python train.py --n_layer=11 --d_model=1024 --n_head=16 --n_kv_head=16 --head_dim=64 --d_mlp=4096 --vocab_size=12330 --activation="tanh_gelu" --norm="layernorm" --norm_place="pre" --norm_eps=1e-06 --positions="learned" --qk_norm=false --attn_scale=0.125 --bias="all" --tie_embeddings=true --parallel_block=false --init="normal" --init_std_qkv=0.0161 --init_std_o=0.00343 --init_std_up=0.0161 --init_std_down=0.00343 --init_mimetic=0.5 --optimizer="muon_variant" --lr=0.0173 --lr_mult_o=4.0 --beta1=0.93 --lr_head=0.00444 --grad_clip=1.0 --warmup_steps=200 --schedule="wsd" --decay_fraction=0.569 --decay_shape="sqrt" --final_lr_fraction=0.0 --batch_tokens=131072 --seq_len=2048 --doc_mask=true --train_tokens=992500000 --steps=7573 --dataset="wikipedia_en"
Each number is 500 + 25 x the weight over its row's rms, rounded and kept within 0 to 999. Layers, rows and columns count from 0. Numbers have three digits each. The size before them is the row's rms in percent of the matrix's.

# down: layer 7 MLP down (transposed), 4096x1024, rms 0.0364, rows 1733-1912, columns 896-927
# up: layer 7 MLP up, 4096x1024, rms 0.137, rows 1734-1913, columns 896-927
down1733 097:498462498495531485522503497530491538508492553506486492494497478470509504485548510513489481486478
up1734 098:505518479520488514490508457499529513465501524531552517470484493493510502517497487515491491470506
down1734 098:536497495474491485509509541511473499509531508507502489485458509492495511561490539538473490528509
up1735 100:520534479520516488510563483488492504545477483493538477464522489515488534497497507489506483465511
down1735 097:459496510514480479497468513490529511497484471509532471517473549497522504504519507491540538508528
up1736 096:463551500517497471503468500493481491482486495524509531535502487468487527465486491516516474507491
down1736 094:549489526449499501504527498482515476508493467456529496498483483542535485492493470484497497454461
up1737 101:481528484531540515491476521495492492494505505505478519524483504491490482494503445527490491498502
down1737 101:476507569462508486461476499519477491552509491487496554521514528468458559535464560481502451482512
up1738 109:484533463489527543538478532450506497497509501520489511539479485485500505452451494503542533459487
down1738 112:475459521485511485519476493517527542516497507544464471481529537454520504469499526475504439525487
up1739 097:481513496474497515490500543504499507505534487495493516509487488492467473516510465496515486541512
down1739 100:512487443486506462510519501492477493503532517491472489457540496527471475522484526510497480492485
up1740 095:502510493537483549474475542565489509512491485543488484470525513524500479476497493541523483492557
down1740 091:529502498456540490532466483469482508491522521531484509493482531529458543511453467500474470546447
up1741 105:447467501492530476477533511478541495522519496530497455494496517483533519492506510496530562506519
down1741 099:513465497539439527477528461501458506508503486492461513494505505488526522540519449503476478503486
up1742 098:542504502482463508503483497493520502464527504527493513512427526510484507566571507520500505518527
down1742 096:488478506515515493479468516525488526538505503482476500489484555483485499482501492517477521463522
up1743 096:466471479512504498494503535487474510463474509484457510501537500460520488477470516465472462469511
down1743 094:485493539466534501520506510480481463517474497496491451476521506505494520471486542479480436476525
up1744 098:482486540521478499516442529458456532506463490504507498523477473514517505520489448463527492529494
down1744 091:517506511512481495518528524519499501464520473472524488473490493546498480514513494463471492472466
up1745 104:474453500475493505497471470478478481489521526524518526509465483476555526524495490468472471493486
down1745 108:519543499510511500454477500471509470435516510521526520509530503486537516522540517511525524479502
up1746 102:480528509464524495477488516491468511540581510469476477539490493532496513483507512513525470528507
down1746 106:546483504478499488498500535505486494517520484481499519562508522516505477493451538484520466448468
up1747 106:527470544519474507439524503504500561469487492502489504520525511510522520508493486499517483489504
down1747 111:511518512482544523513514484503485485509538460451522475509502535485496539496457471509538503507502
up1748 100:515534478498467530486481511503513466497542471510539505534507540509551470520500538482539496511504
down1748 105:526471482524476482508487498480487486536520488547527478467513525464461492492493535521518522504507
up1749 094:532516512502506491509506501503513524536505501492529526490473461506478482539469510488536515517532
down1749 095:529542456490450513508469534534480481553490504502499458514476482491513511488500492520505512490489
up1750 107:536511495501495490494499486472483519482494509519510480502491525501484525472527503493511547493555
down1750 111:536485500511446486519523487537508517457495509520517491505468482515472526479488495543496478534494
up1751 112:496491462491501466487474506501507470507468524486523520514520520513477488531467481515487531501476
down1751 107:464512482548478512495505532514464479509517510486539514457504458535506508530461477492487527472470
up1752 103:500504509502511509498496526501491471496550523490487458450518531506486474543485470487506452508509
down1752 107:458528526477450511531476488510539526508498510527511454506530522503492468456532567497493482476454
up1753 098:486506509490513510468466500451468474466497498516500447552475527485455522512550458479521515508515
down1753 095:515445505495529499483474529538502464510515542511504533470520488547496514520549520532504517454511
up1754 100:516472457453484520488486518565487550486537498464469501517519483476467544504519506486495549507474
down1754 094:479519490525517539444554491538466541514542534522500460482516468530495501475545503493508501473527
up1755 101:511513536483456496509455531480455498487525447489473532457529521506484503481498521474495495467473
down1755 100:515490493488526492472510506495517484485487518500502466515515507503506474499498504464457522512518
up1756 110:499521466483466536483516505557501502489523496503513514499466468507480475515477444489510493534524
down1756 114:498496515524498532523503536510523535542498520519477534531504517506528487539520485507527513458532
up1757 101:525476451565520502518494522489493537507497515471519523509469464500487485489496519534515482540533
down1757 102:509507510509500495505501483466476498521454484508474468492484515504477516481473484492477482504484
up1758 099:508490489501528465532481470462529543496479479466498496487529533503459481534506470476505473526527
down1758 091:545512517479525506473552516509473525490516523510511542515473480511541506498499507499500514466447
up1759 097:491501547497480502496528484541465523477516491436487465510507537507516468512471509463495529479504
down1759 095:502464488490495495454481482513462543492477538483503516472474509503495534486506498513473489517525
up1760 098:504501504486468526501464525467512554550494487447512531464506517532507513521491498522515516496459
down1760 099:494489538515499444480469504525506496473502494507475487480520462474524521472471515488466500531500
up1761 108:456495513531494501503482507499513480538524518502489455472473455519485492519483489512511517531472
down1761 102:491523492519502520483512499533491495499488502540514479488509456496482563536545506524539483544528
up1762 103:499543466539528478499489493455467507526514533498486534489496467511464472508506500547519507498472
down1762 104:549487502485480545505477529561544513495521511457488538476504475541473522510526490503504548512496
up1763 102:513538459497491527514483458477540503513491505505465523476492523505478468514484506506532502488506
down1763 099:489524513479494471475458523517498500446487529507499470472530521491498470494549552515513535553485
up1764 097:509501501476494497492504448456516485475497537463531510479500501491501482554521483463511485501477
down1764 096:519515535486482505498475498493514505462487501519528456504526541495470473463536562530504500543524
up1765 098:537504505559495555499535512520481502491481504484508512540439541516509550517533482502504539476524
down1765 095:526532505490512464503517523519499542506483481505532470505488490513495487490504546518475535491529
up1766 098:475520496479494515466490517520521489475506518488498529456528533498466494491509492464462507505492
down1766 097:492521540540517478515521485511481492465492474469530466545495441502516495484509484479523450503482
up1767 104:497522511517473532508513497491458501493489499539492483488525525508510490525486482528498487484514
down1767 103:517494492494507498503524502517499497504506537509541526455471513492508550490476519496494489527498
up1768 098:472479544505452520531455503488505478485492482505492479517514462494494472517532484494505463510508
down1768 095:521477503564530516451507510508511534508517458467496506465497514539532522475494501508469505520485
up1769 102:535512505522474520508490491468551466472495483473495520504506463512500561506479499507501482466510
down1769 103:467505535477518550511516535501553530528530490499500516482505465496518509487553523475523493512529
up1770 094:514496498501516488524504499509461511478515514484503491534528501503479487469522471486525496491516
down1770 100:535512458499472553511506485487536501520466488507531526460518537508536514492527515504497466493491
up1771 102:476508528501501503497464524558482523483509477532518446481499470481468500513513461483529464462554
down1771 096:521527430547471484521511494496444487493492500497510531506514536490491531465495532510502564519479
up1772 097:481540515492457517482489491507500500520511470501526504515511499539525472480499511474514512542535
down1772 089:485462505477496492474547508505487459532499520490471558492551472478448489450470504521412469492491
up1773 102:494522487498505486469511519458511485517514484501515531447425472521528521477537490488521476514528
down1773 101:500499556450507523493493494499524529516503497459460510546513527473468484510515519467515482486529
up1774 099:528497524497465472471526503480545543515440477494486528482495484504460500492484514494508475483456
down1774 093:431528496487530523498543483523489499498518525502509489496522486497478473502504516515480475516526
up1775 096:529485505507484530469498460511502507493474521540490498501521513544486477505526506530489508454518
down1775 102:514499490500484469502551486546466539534508493509519515451536499471510542512458529473506493513455
up1776 091:498524475499514489432490497498563535477465473503488529552465518530505483502505469491495493501502
down1776 093:498481493532480536528505487466499477466469512489488533508524533509506488528471563531489510523512
up1777 094:496468501521521522540468508456534481462512530489506504494469485539551506495511511502466538489524
down1777 095:468508458500507532489517496511499523523479506497503530510502494461513501509481474512521471496484
up1778 100:498547497528482538501581504519509500483532487498496506517487487497501506502510498498513527544485
down1778 103:486503484485460467496533545540496460519515469523507548521508502500535506505537534456517500463509
up1779 104:486496482491515503511498494517461505508502535524482468498494465502510520526457501514509467499529
down1779 100:472510515513498494420533501484448489454520503481475485484505508538490495478515517517501503494511
up1780 098:483531528506475528485495522470460510474488491554430522492547486486489536495513528499472450497491
down1780 101:496476470461497527464488478509516495514536508471488482468499486447512479473543495447538513479503
up1781 097:551473535503485461488537480499507510520426523444485491441510505478427473496491485511511496472455
down1781 097:508494470484465543494494516487504495489523468510471530518511521518468492499502510529480509488506
up1782 100:528470460507476515509525486468501504517455504516493540485527503517491493475505487467526473449507
down1782 104:477514504479506502538517488501465525449487506501514544489498458509489498514515536520506524524494
up1783 091:510504467549495502551496500517473480474574510488512457520478512499526508519532542504455486509511
down1783 089:494496532511495537491451525489486506459480516506536512530525477495517499494514507512503488524474
up1784 105:491495461461520518517526491470509489537461546462484471476523483497562490513491551496524512502486
down1784 101:488438522489517477524499496506505495504482509482500490503496480533510451500573514532535454470498
up1785 102:518483500448485521486531477511516462488515497482536533495509479520492511527487483480491539532498
down1785 102:522513509544498493495491502474495503494498511501506493512480470492542516511509475480528511532488
up1786 105:479485472537504522463477528510477504489474502497509490518482516501523529502474499511493502485462
down1786 103:488497483482496499499565519495541476494508537467488484477527460491477524513544469539507474473515
up1787 096:496506541501528463528521504490483470485515503489468498468466491531487487529548490477503453457495
down1787 092:529479501503528513435504471518488468513506459491513474525502457513538480489463505517534486474488
up1788 096:501507496501469472508536477536492510483482516505505502498554489472507488514567501460495510510502
down1788 094:528511514489513472467457521490500501508494504522518507449492528466475487500460551496464542465509
up1789 113:499513502531530502480539547474478522511538488487495514488500505486502479511509481491498499471516
down1789 120:501498495448465488514494502492486543517510474447496462481545494521491480506500484488492485485489
up1790 098:544510490491542506512475531521559530504519563515465497503512469483537508445478474506492509484502
down1790 103:475472496553475505497513498486481504503478497516528451493526517489534527537476528490518468479503
up1791 098:543508516527494487507519509479488457481529505479465511515516495491479559483494469490494498470518
down1791 097:492504475535512481479482558462497452507477496516535494498474519512511466550523511506490512503482
up1792 102:483488471514526539535534513500497483457516509485473516484457474505526520508521513510466508471484
down1792 104:531487506459502486458506504476465513433481511494515522500487485522468531493459501511517480475501
up1793 098:477507538528506462484496506502487501450423496474534443469506489454503535534534545521482510465479
down1793 102:477491512486514530451437461524495512484509446490518498498533513513454509495520488498463516469533
up1794 098:518517503465483501470533534503505523505483525468445493509512549482509497479548552525542458517481
down1794 101:528515498515475464485498546486485486524526493521513509498546481474511496483516467496467496495494
up1795 100:481486520474534495540517509485499522478488501517494514475548476487453534489496526513511453482536
down1795 104:498450487552525470489555501509532486503504516524554503505484487500526535493511522507489541491483
up1796 101:453511460518510492486498502505483504510486521510523504521492517512488525517550431471546522491510
down1796 098:495506490429529529477494471513503480502507483438503514481503514498532474480504487498480494458524
up1797 103:490505510510540491544491497454513479499474515487516504504532490521533532485451522515507518496451
down1797 104:481528486496458467463534506520534517460507456513502522505486517510488448533510508510491485481563
up1798 098:496489503518514483502468487508561521512545502487473510470523517517541499506490482523484500534487
down1798 097:542516481479528494525504503503475461493478506491506460487526505529491513521515513500507485459503
up1799 096:546483472520517499521492492460515490504512500547485511492532481467494528514536487489531495504523
down1799 098:494483485535519493499505536489531512496529496470494500515463464484472483487523564498578506488498
up1800 093:493480485524515557482473474521508480523509532526522513521479495512521472508552485544521532514483
down1800 096:467447478491475471517504542504505492430541469454527495496517467475496536447478508484523481497476
up1801 102:517491470477500556538503483492511511543518488489532499519512458494496476502511508540480492531524
down1801 101:486512477445525506503469486480494509488460484480474470531513511473482506452457507503477496471502
up1802 101:495508521540495444467481540517493509494526527536529464502489513550483511525474581484465508492553
down1802 099:492486482471483509473485523526512485543475513492490486476470490499494515527506538499492519499489
up1803 098:499482471534461483567535480465542547464513506513439535478484482515482548454499539513480475483491
down1803 097:468519521461514512540471490511523467479468451531523486515502489452524486473467484487503525539536
up1804 105:508486506549512494455527471482500525470536547509475463498517470484491492455488506512500486495512
down1804 090:489511489507462479521504531474505520477462563515527525483489515550474541457473469527520530506529
up1805 098:528537499523476540500536463457469510552503500522514486495472478500482478548479517512522507459496
down1805 096:507534510463570549494507532505497513461466502517487513525509502489514508529516538458510499476487
up1806 101:496488506509478530521509510442481474513547521510493496483486501477524539504487474456494498485528
down1806 096:513560514474543525472508476498446515484472538538517526519478514511538490497469523517512474553476
up1807 104:486463523491543481489494488521504462509485531479542533507527484492489473495518502487478520480539
down1807 095:511471496512479527487500517527554531481498491503457495477471492498477464495523531508482492554526
up1808 098:489468494502506476484523499468546524487469505544494502462552512488524491498521516505490517501488
down1808 095:509519486492515479521550478504486513486511489496491483482482470520508507511488499479542469493464
up1809 099:452471497461512519499525497534480455523511488540464482537514492508517473523537494482492448464505
down1809 098:492494490489486549495485517463523509478462515481488495443484520489515483530528471452481556508503
up1810 093:465527478505513524481488526468513485513488537497532489523454481475517457459519503517481464484510
down1810 093:506540486489513525519534519513557496518496524542499460480541530533519487493542472490501513463503
up1811 099:499469532493528500511495499499530480468529496458543524507477500520489524506485518551559517470513
down1811 101:544528520529532500501478516468478539495512496469533523531475501486482477487535470470541524491513
up1812 102:538505503527471509477462501508495518479502506497462538484508507528477441497457504530504514478514
down1812 110:490510539488522510474499452461504503522492499477517542540520514495490490506502473497490468500532
up1813 100:464520475521538486511534538460494520471486525536505563511457483511462535493486514521508533490497
down1813 106:486532516493508483489483519484501508521506499500489509504502529462495507466479481473479458456548
up1814 101:468506495508497494479479533450517469522504506468497524495522536544492499480467517483482502460500
down1814 099:511493520501466474521534525509460506485539488531523490487507500508516502498522495557476447500486
up1815 096:527482486505527488500497473516471487512463492507474491544497474488487490520477520551511467497501
down1815 098:470528493494468499482495505524528504482530501507533522482492507510537521448529503437482504490521
up1816 101:499493510514522515512555514441473473475514446526487548495472520530499542505531525464507502473513
down1816 097:525513497517492520491514482517517513491520545498525452513542495541561512513586504469502507495521
up1817 098:508467518527538532499514491448513501454494525502528524522478475533526466470474498509496498486489
down1817 099:504489430530487494459498478478507478505489503547496537483509470489464555550521512509468488533484
up1818 103:483488490473541521479494494511491508445488463467520513501506473450479476521433465444556505534510
down1818 103:537507509557472479468506515466526507514481493498507512494528516531491461476496508522505514499478
up1819 098:512487481532528474534464505512520514495496540534536479513489532503487515473515518470477463509521
down1819 102:474524498534500502473558507504462491463483484483510527496509447495540492444484497471524511487496
up1820 098:563516496544512522476489463466493517469511509513530453503521468480481476474537538495520526465510
down1820 100:500503496499482475520493457497517487541524484512529517489488472488497503465528472504481453536469
up1821 094:491467489490515505499513548518507497490522492530492514516476522525488485485494486522508498478525
down1821 086:507519454532480469524483474487511512505530498497502476485522506457523452481474512492510506487521
up1822 105:508528506531511507499523527536474538531519488519464506469476463481480493533506503534481483487498
down1822 102:522539437469493502519504470508506453490483502478478509553473512500457493511491493559502487474494
up1823 101:507522534482502516480496555487496504516503494449476486520466521489487483493525533473504488502510
down1823 107:509512524479501509498520505475529529514481470493509484487529535532502471505563508509499459477490
up1824 096:484521501497509451507505521492484534541456524524520493457536484459540499504522511460521505483557
down1824 095:516540478480531520531487500479500512491503565533466482518476490487467488491481520491495539525523
up1825 101:523502499522539510500490479494442465431514492530559517542487496459505464527472463517492554507473
down1825 101:513491536491484515448539495495481491503531534463499504505516501486522509473512497517492471538494
up1826 092:486479538503495491534495498477489538455502497446460490561563428472467468514507489489493521509495
down1826 097:543446498496440474501483519503521488525480495491516508522481466498496442478493510513533474504495
up1827 102:517488484501507480469504507518484454512539511488541559465526484464463491478487496500513458512523
down1827 099:461476498476490484499507483521453501520491492508498461541538530522510518502480500519502495500517
up1828 105:500509501488497505496495486516492517554471531494530527537465555490508507486461513499469525489539
down1828 105:509526480532486519465459506528449472488495471479528489478485549508516526532520526547458531478457
up1829 104:497503495514506475516512507591514537509529517476501545539465498518549505513490502498492534515482
down1829 108:526514510537503480514501519510484513466462470484518466511499536511498546486494489484533468484491
up1830 099:470529491521497519499505503490498525477507486506537483459497500453521455448502511511489496487514
down1830 096:510499499501486451488500509474482518541470498480499518543498510499470513553501504563521500497513
up1831 101:531542483474509483463542490498527489501495447494515497496484482507527512473475495509535513485489
down1831 104:478469482532489479475513502455497487478498519510498493463524476503485512492477489514497488540504
up1832 101:482436524474507513513448517509528514492548501493528496494469506523507494505521559517474506530483
down1832 099:475518511522441477516543472510522468539505499483489498471502536519454504472491481523535527532479
up1833 100:475458489494505498490501506485492502452502511493521524473500521515486518465524485516495552517494
down1833 096:501497516493505517547489456449472494515475457513499480500518515528486504537497504520483470511467
up1834 099:496486537499455485498475485484509484522539550523526512462492512472457507494456476518500514470504
down1834 095:492477490484488511516522488509505547505512541510513459494509473517533501498509508509516472515535
up1835 099:511521496510494486527493473493503481513515471493516487517485500484533508490502494488484492518495
down1835 094:467498485509504508467471490517438505530511507474443503486475520543492512452489490470505534445530
up1836 102:484523491492469511521525493507509512510488485476490451456489474483505538497479495524486507524549
down1836 096:509497521524521507460539514518460522505535505542483551476493475522470550485494548472480461473481
up1837 102:486476488533483504497541462492518514512505528491475460502494461518524530485481498461481525459464
down1837 102:511517494530525479463499465534485483471484484493504485584520494549520506476506523543504498474497
up1838 103:458522514481496482520515510506513453518454512484466510473442470503521527505534481519522526554545
down1838 100:471510505497492482496497496492446468481506479532536512512503488488506471425544470521517492502518
up1839 100:515564437505538508515510519505514553547493489496567537470560512491490463467513474481512474476484
down1839 102:474475495531466474484518472471483501493509452444485501498522503476499509510495470488545523517513
up1840 096:538527494460489548537517511490496515459476538468544458470488501468526484527517509581476486485532
down1840 098:466534464487497458490481483507510498489519507487428485495494489510513560478492518470475496496494
up1841 085:511519511483467517523470476520461497543488531520487527528547512499503490503460458534524485496473
down1841 086:462510486539546530497526501439462461486492476504510500480521517506533498522469483534501518490518
up1842 100:492504491543518508538513513490524499466479490492482501502488506474487495492495450492513490526499
down1842 097:522505526483452518423525455534461564458511544510515482479492501512509504475504502479441507477472
up1843 109:468504505521479489523492453518518476528519503492488503456506524484485470502483479498520455513486
down1843 110:481512527473506516534505467468502505521510465477494525488522475489472477484481485506508511517527
up1844 100:508491483486498526519489502549493494470539451524494462528533506464495550518460486508521559545477
down1844 098:533509464517498518506494494495484520480510476524508491510517446484542495518531502494489530468477
up1845 100:508506482507522533491433489525493497499509495491486558495517495492445504527524507499430537512516
down1845 096:534518478510462464480530486465483510510476486555518483506545516511544468475475516544447515574507
up1846 100:468466496523522475473477492532475481477508518499459519483504504490472514469448512535530505475493
down1846 102:495521514489496488519498549487494516493503474491480482523480490493489499496473471516477495515469
up1847 095:527497496510541486555489510474478512478552537498472543525521511513493565531531495464481562531506
down1847 094:507465522471488509509519502482512554521491493524500512486447489467525503508478516505498476493536
up1848 099:473484480528511511496526546504508506494471517510553521481517493461516507505432514493463525564550
down1848 093:541522501459507510525528522519550501508494533506464479483504530515513482504546512464464493469493
up1849 099:512462509500487499498489465521506528508512479473507476520524491554524521471528509457498489492490
down1849 093:518481522447533482478509505479494537485484549481541502500507503487510525475482490508496457483526
up1850 100:505538472512463531505499510467503411488458499567508507489478503501546540485548469484452501475491
down1850 101:530501520458500460490508522500487512501464489510497505494449493541488472505523544511538474495543
up1851 100:506533548481508548449525453513475514488494498512475525509512535496537508489483506470536489486470
down1851 101:497494471480534481525535497529498515504446478485495485514462474513489500489508460515476520486462
up1852 097:545539486534523503483502502514484530501497504498481485489484504489495496519474505523476533515489
down1852 095:454460508510512507496497540512502499498537486510514514500507519555479490503489491463493462469494
up1853 103:503530507544485518555480509507532489473474472535483475513494535515486471537473520553497482567489
down1853 105:500463490480501523455510463559519537467522508503468457516480496529514508471526489464465504504536
up1854 099:508468503496504530512503494506530455494472556468502534499539491489479473528474495491513448509503
down1854 094:502472495544533457489477477481476484481501459499494487525457540519515484480528523535451488515479
up1855 102:521490520502510498498514483508464541518513478528519501479451481515529492503531486534501483524495
down1855 103:520522507520530507466520492531478548477490536503495501511509510517459496494533524476480556476472
up1856 099:469558502507510504526501517490511520558509536480512498517489458455512505480498517471510500461548
down1856 103:531467491506506496554508494469506514528501479488525487472519503544473486534450459482485489477490
up1857 100:490522462536482487498511495484504492484460552540534515505477503512499480487480493567530492479487
down1857 098:516498514480522465465475494532486530494502484479484520466527516553501509524456482479532499493511
up1858 098:495512550491549514508524503453460471489513515490518487490487475497474504517489492478519503524523
down1858 100:473454503525521495502544531493478540472483506472535476496510495532468467508528485527523524494491
up1859 103:537446498516540475517496494483494553492509483505515547524477480496481498508472501492516510548569
down1859 098:488510457481488520512497472507525514477516512489479496480518551525533521477483487476468477512502
up1860 099:520504498502523565486502518490470477489510468477511504530498513488486470522571475538525503519492
down1860 097:565515512497471476485500475487531568522483476487479479495575463535517499463542540479517462504530
up1861 098:531501468522520511501495531487504502492504490478545490527535517542527459480493508464483487535498
down1861 096:481479478481471485483536444463528518492425510463522486440532522493501497453462542493465487519501
up1862 102:521530490518502535492496503514508491476521471493529465488486505488488512480512507494505451519532
down1862 104:495485509453469484512540553501509493508532482568464545518521529545504480479495507479492477461477
up1863 099:529461487508509535488514451456498498498532462514514523516521520492506483454537515470472460536530
down1863 099:481544458466501479487478526530506492489468479506496482466522483524503502524495469499488521474516
up1864 095:471498503536531523528506522505452496514531497546453516544553527481481508491476472487474461519524
down1864 100:529496538524508490505483465504493511471457518490460528500504485492530528529540499454458503473533
up1865 102:476536465528472519490496515473461509451526469515497484493549471458506502505491511493480495495496
down1865 100:503493535525486506500504526515506549549454449448489541509485509537509514518492476488520495468499
up1866 115:464435526447544483486531522529523484531470524510475503504491516518494478502498505454532460513503
down1866 115:476487479497453501515485460521504532496508474511478508498516518491532481505515514477543478504484
up1867 097:537509494533525501499452503497551499455524497499462517513487490498553496510493456508492509466518
down1867 093:493496535492461488542498516519470511501494511537469533499483509480496506511499508492473468519499
up1868 101:476512531548522487446459488501514490481512514526494500513510528468475535480473488489513478512496
down1868 099:469484520513477512498528476490446526491509487481493486499537506529510539467477492520446546511488
up1869 101:470515500514507468514531495507525513520537468527515474469487492484487488520508480508526540539500
down1869 100:491492499481455467537530523472490513463519483502524522521493471487499513471505481482500504479497
up1870 101:485549514516452509548508534498524515512467494509521525538509449501500485502457449536532491533513
down1870 095:507459486511483513518520479477524479513485485495553478507490521508514493500486507487506550482481
up1871 098:472513533577503484504505483467490485490495502523483469501500514517514542495489498479487493482501
down1871 099:548538475483511460509490524538489494510508482507471509486540526508519450488490493495487493483468
up1872 099:542479522513480537510503475527543460471515507483501504487562473512466480525510513456495464488507
down1872 094:483499497499504504553524490488466507495475529475545493495486511524560446481536459491493529465452
up1873 104:524481495534484481475468526451527509509517503490495497493494486468483466518519469484513514491523
down1873 103:502487464560519518507480525504519453521503507524512527518537484489471503501503472519503482489478
up1874 100:492506514515503486458460489500475486508551481463512478526501509525516427480521497476511522519494
down1874 098:464510473512547487502524503493495474504459471505492506490511493534470476518521531478541487501472
up1875 100:451504506493485487498499541491488549505524501459501483513486459480455506492478514460475443458465
down1875 101:483480521487469445516529523482532520515511501512511490499505527498498498515480539545444478494537
up1876 102:512556507478511475498481522481512553485487495485497445534471527444508464542483491502509515490520
down1876 106:449482497523482538523503489438451532508549446531478538513532459531518509507534514483486503470536
up1877 100:533510500497474491546519491506468502513470469517493468472476527558507479482498462486492454504518
down1877 103:498480454520494497543508486508534508484511531486529493467505503501459506512521520526490517502497
up1878 100:496542470469478534509460491557514478526498474490489491476476526484498525492496526486552485518511
down1878 098:514493469511526455484530523526424526476491511515509436523518534482524505469474553488489528486485
up1879 103:519475484537510489488490494495526538482503465487485502489500503425493509516431493463501490457468
down1879 099:501517496463504536499491494507488486543515499540504514528526511507493538497517497496462546476463
up1880 107:458473500479566512474492530535487529504512499477525495539499477538496541467498459534506507463535
down1880 105:496481539470553495544496492509524500476538505472498475497539479480510454494477511514492487517510
up1881 099:502487523535507524487486517474547492503504527519484517459513476527461499465480485470546520478455
down1881 100:470483460485498497460449535543459466499503506518539508513476529484521498515530531518466531496467
up1882 095:511474505526517504520469477461455534469440506501490499474492491500485416451505532476525512509514
down1882 095:459510522502534498464505452508487506493484450512497513484466492548499492451492486500474518494504
up1883 092:473509498496527531508536479493537491537497490470472483467503492534499520506457486510476478531483
down1883 093:495526553518443459488507505507486529464532513503521492487489462505499471466494506501515482477508
up1884 099:432496502484525514477535460491511482499499522513489545539452532522514495507541484481526516524514
down1884 100:522473542496482521497488544489543512512484477475491514509517492468506500496483472501522499480492
up1885 096:532498490500522530439502487517484462480511452523502523492492468482528521483441489499510510505535
down1885 097:509477479502496513550490536481433471522488531525471483502526494513509461483561463523482483486533
up1886 098:581475499478522538495498520505503449553508469523486472457495496503474494509470520519506526483539
down1886 100:499490468528544502496478505515448439503502528454505484479524511512499531496495509458498458488522
up1887 096:528507495524491508486479523508478506522480444496520461486526492528513480541480500495472518495508
down1887 093:492510440525508509490502552565520487472490526498510485528498522526538496456510521478520514489498
up1888 110:493537501507502475504445492511478555496498514526492513464525483457533497493501522481515502460486
down1888 110:494492498532523486517448507532516525508520482500494492469496504538535479491505479548512523517480
up1889 096:477475511551503490531488541506424431538536526504469495476499521455500500491546502498580517537500
down1889 097:508533506475527473482514476482459549491512481483540515536504518518521474489480518471508476469515
up1890 111:477533494502519511513473495478502500493493503516488471462449491500525503515483491513477523495426
down1890 104:533506508512491512509485472504508499523505498476460523490496506512523563487510468507434449516470
up1891 099:530465506494537461510516476485494450504509538486508520514497493495476482513488501509489533538506
down1891 099:448509485490477466494504468524511570511522489496485499474513494493489494476484521520515543497495
up1892 095:489481464516515422500471504477489560462470467488519550520510473525525492474488527493503511487459
down1892 093:475493528449526513499468494546488478559508518500516511487492503515518465490522441488478462499543
up1893 097:507495534515520518500501438506517507503523493516540476497465501508489507440495505488510515479456
down1893 096:449518477478468509489506476489463461506496511514477499500499483472486529542540494513489521456546
up1894 097:507478476479501460504520515451525526505518508464499454444462479501536513554500523492508515528430
down1894 097:500530489518486552434537471473518471512517437499517530499532466463509536529531480503503497497528
up1895 099:488503520529532484486489556496501493474519491467551521514480483500513521477477529493502499482451
down1895 096:498518515509477528488530463537508507499482489504447518533545489541470513525537476488485502546507
up1896 104:490504451494465453485488475496487532523478528543483502491513493485482510527483490501496487536502
down1896 105:511537528479493517552487505516518500517482500520438517500465544491489482527515512517506494488472
up1897 098:524466520525522495520457488467464445478501482464539489502510526494490510472517526494492528490507
down1897 098:511514492523515483483523480496515494521498498494486481507517477447460470498510511482487467481474
up1898 105:529551512526552512490511509520530452502489503427507507493548492472504527496529494518547454497507
down1898 107:441512534520515527513499470515531499504534459493531469488499548536496464514523473483486530478501
up1899 096:478529473574521489506505452500521478483469522490478470520481524444485502441510533472503556474510
down1899 097:451526491459473568489514470523474522502518516515500476525492502528464522492504469482473527507504
up1900 100:505487505488496540488523527530556512471502510516501509550520482528478495486529560486526517457508
down1900 099:536503477476478493490477522453518505490545508520510501473458498557501518522496472456470479489455
up1901 107:503495484487514533499482488490537514507539479505579521482483513453528486507477517483464501529514
down1901 106:501512488535460525485509465474521494495478444506430481469538480516450520492505492510526474498530
up1902 102:459505534504512519505532473456545469554520544485468483537499531539544494486482455504477510500478
down1902 100:537505523484508489471524513504507506466477483530490473546504538488474487540457471511532560505471
up1903 102:509513500478499560492480473452494526525484459522518496500533528508479528434472535479530501465538
down1903 102:505490499545563504492470528527467517494479509492519490493473508490503466487494470477515477507549
up1904 102:533505487498549475466536485509483475524494473554500514472546516504532534498485497495483540496495
down1904 099:477451519525468524539504521480476484525508518504507463497503484465474545532479563485474519455441
up1905 099:503496466460500479550472482500558495510477516565531488526491526505492511512524483480504478511476
down1905 097:482447521482517525486527517498457533520517508543509523507519476468498498485519540495511538473501
up1906 097:513498508495542544487471495528470509522531507517454534508494522459461500487477484502493527499482
down1906 091:530503497500500509537506502491507495517510475486522484550510472476502485514536535515529514472556
up1907 095:473503471504445490510481514514538478498535483517528484491480481533491538480524495457478538481553
down1907 097:462526512532496506513472496503513543516548469535483507497503526480455526489500471471550477514509
up1908 098:442472499480509497459490499499484503492495499497526444486490501532461465461505515539474476491493
down1908 098:501520500535554499506478508528496498540446479570560443506561428488526492476463527498485516524526
up1909 104:492512457513478432501512473462468468509530505497486476508487507489533538491507554524507523475527
down1909 101:533471484529500468499518505554517502506482531501509484501490504504496511523502477477493513486497
up1910 097:525474505493455542500496485520530492465515544506514479494516474521525527520516463491491476509487
down1910 092:494489499534488512508503453522434496493469470486480548507502518497502516513499523534506478534479
up1911 093:525525498524491519470488464500493507489481481506534515473498527474516557535517452493570492544499
down1911 096:475469495445484480482480522490468517524553526496528499544525473511525520495515538523501499495448
up1912 103:511472521513487498461516525537481529468485484478518497487499476518451482467546541489490488482495
down1912 108:479461498498460484518466482522538543479472523512492523488502512464543509497522504493504522500516
up1913 099:508522472505557518510518509538474487534502485529480496494512463485494491474541492496509550468513